{
  "num_hidden_layers": 9,
  "vocab_size": 32768,
  "positions": "rope",
  "rope_fraction": 1.0,
  "init_std_down": 0.0,
  "train_tokens": 1051000000
}
Each number is 500 + 25 x the weight over its row's rms, rounded and kept within 0 to 999. Layers, rows and columns count from 0. Numbers have three digits each. The size before them is the row's rms in percent of the matrix's.

# o: layer 3 attention output (transposed), 768x768, rms 0.0236, rows 3-4,99-100,194-196,290-292,386-388,482-483,578-579,674-675, columns 384-511
# v: layer 3 attention value, 96x768, rms 0.0194, rows 3-4, columns 384-511
o194 100:503516457473500470535503528515504495482503506519461504504495522501477519550506504483542509482496477460512549550462500477455474489505533539487486490495476526486479484484466526539456468512484476558463503494437485518502489541493474512550463499515476493522531495579490509475477513520484523503531517473480496495513506480495523506442540488519405437489442535517457476481508500492486494508511
o290 112:532523550499530485498494476464509502486477537537495523498472482465507478504516539514454496487488494479462506486482443475483522474509475516544485485488504514496468518466489495465522538484480517519516471495473467491512463482494490496491495473508516479493481493463483525550515474449479495471483456489511531515503536532498514499476484460525519475496493477487519506498457527504485502491494
o386 091:486526548527517529545489497467478482524481526543517553481497488493506469498497508524451485511452522472494493490508460507515492476527483481466463488510500471490490528523534479479535512442487528501530496526544471494499479497456550499431448508500521487457495482457511537548487488487453487497466504497501530533501556513464522505492509461483504559452478471485520522514506530473478535488506
o482 090:495484528501543498518508476453491470495480523508499527480520498450481470475525543500498488464480511531495478466448456505539521458510464490505512517507523507503540520484532513464523509483488503503500470494442485510503465479495524499474492485490534468470501507445491499504501515449505485481469466505500513503483473561507516502511468488542504529498477506491510519505502515487466480489502
o578 089:514528499502479497514504481516543476483510507518514502488507458507490528550529539479539486513516512500517538498459455476507472507479541501473517472514514530550498490517468519542464535514458516544510464517531495526530506518493472482504474470509504529528474476517485529540493463505418516493497436499495520466525489459486539478473488442530465455468505484500475491480492509518505513521489
o674 119:527515520547546500538490512423510513515490514566512517501461513467486450493538513537525497478509510451513506483476486472506502471531487520503448499491490491501465492500488517462494495468507521494489450509470460458491511449465465488449498479521517485468472492445471520523481503475495503502483490504506498481531552516486524480511499473551523498485483502507536502503473506520483525491535
v3 104:470489483485563527494506463499462543483520481510504509517502475498490466481475485547525495468454507518486547508485517501485526553483523458516560503530499495517462476500512487515519501519475529518467496467481532479540478480465508547531510490463493497482503502514465497513517468461516497510477478504440499511492548525473494524508504519509494489523510547477494502484477432466463472468487
o3 083:497544509485513516450561438491507483487483495507497482510495511532488558475457516513502472528539542543486548513515510468535539472479497470492529525496474549479492458469475477524483524490479491542505535482407453491514517504520453504489494467514458508461510518537494482490506511517504495530479460501506487515484470480479510502488517488457518499500521500477513503522518504476449478520478
o99 106:550458495472510489559466533529541536448474517468524539519487503523536464530500509509481505495492495471508483498525483518495514483511520481501495456488480512488521501499531520537484512476495521529490528524525490503483468489495507476506484443500528523522492466436507478470521505459538507522532495560451504503470512483488515511483537488495463470488549542543473497533506503520511495533525
o195 098:491509521492507535481498479504492491500522504508514501482494491519499524476493480460509495470489497458556466497504493474534465533488524541509474478501539496530480529532486530509449534530509441458541533491465454529505500511517459548527502500553480505537518496467490518520461489520472557472492458493500488481461494501518492527478477535504522548464459516520519494492506497454533485489470
o291 110:526468479524555511570516518520500490483525548438511490501512497514542460527479508492509487501521505505501509488502537474532503510552505462499513513533497490518528464516515528503489500489508462511498519523504487490497464508483470503502477467500495467512500477505518504506516544456557509504504456522456538504471477452475528508505506464506488461536519523528498511492535467488528503529455
o387 087:533444485484508487528470498536480521464493560466511481516495514511487470503502517482552537501504503556529506499489505515517513491507466457517488483513512529516518474512547525513478507511513481494513518511390492501487444498512498490496494462491525498492447506487504500466510543446539510504529492505463542476443487498470480510496523498459489485497560533523504493487513479520499487556492
o483 088:553480504529543489540494530541509478486522522490490520513473512494516484536482486528471492485507494509504518498497511509517518494492509505536495522540519492485523513517555497508555511495486529520506479564512464462469456507511513517468451481515552518505469468472508495484532492475543498504549457547478533511468465506476533509532527468478493466516543502527482524533542502494493509514515
o579 090:475509484489517501466486496512514477493524523472522503499481527498519486466500493491481488485532511466472491466517507471487498476493540507506486501482520488511453505499487494509438524480515485482507535472445474525513492501509464515511471515523463446498505484539556492475508524496503524512510429507562448483503482493493509520506517530457489508510507538481520506497554451454504453447493
o675 129:541431493499530501510499531531501477448528547452523497469522511476550465521485492484496494502494512512503506489497484507491492493529478476526513501499534493504537513495526515519505486508506484505494527517559500542507473481523493507509480455490531467528453488466501531485524515473558524518537459517454500508423430475498516522507506465486481476531535546523492522520553490511508488529506
v4 099:497494512459477480497496540499508489508458458517484540491484522489489514497510522472514486466526478508498519526529457512491568483505467519463481469478485514517468518509491498495532535494480518464492499499499498508498528498483509489489498475464528516515520469515495514468483502519508508526499470518519524469470500492491524511532443501476492517434503505486528530513493434549478479562496
o4 093:441501506491499527493524532488528471504506499464475506494464484474517511471520519497493441477523535446554531494514503481498480532480491485460492524457500499489473497490461495495528535537540562463485528499528502476493463486486489486489485444495509502518505481453494507498449562468490488503476511482520484481508498493514522479465514532499506511510454538450529500484481493513500498494513
o100 106:485482473485505489528487461503438478516543494501540502522509504518496481508467520518519494522539498502463507548503524505455477515529470494512476463539514486520516490471481529497505481515494489501476475512492514553466447532469497492514504474505501496492496510506535524529533509512496525508519504520510503499479531475493513491507473494506493523487497482477496503532531479506487521533489
o196 113:508523485528497493515504526483491496520474509511482505510525465500487514473531537501513515502512485501522503482487528490483480505515524496491479472508489520528485556496522459483452494536472490497503496452510501415460515485488487521516472499460493497512482446483456494495484487453517536505478485502559489524468507521506505533471541519532522485511499487506511479496531517516524490479480
o292 112:493469475503505504525466527473443499520520490487522488478546497463500491512437526488494496484488499498500507500510450512425499492505485484509494491522500536512454511480456551509485497491503466491446496468462520508475500517453513494519539449517475507510515484520551500499492540490499502561526505525531511519484537470495529477479472483502484484497475487488485504489521497499518509554490
o388 085:464496513512539507516488484496437511511548503468494477513482513493523481528467507484459496496529510465482452525510488485460473524510481466481498453496523523500472479505469541527482488519515516473457464486472530495493518506497504494516506458506491472468508495476528514503516499487511511541520487500524498513509544481500582459454456504481506520485471511509491498501511497507530482507510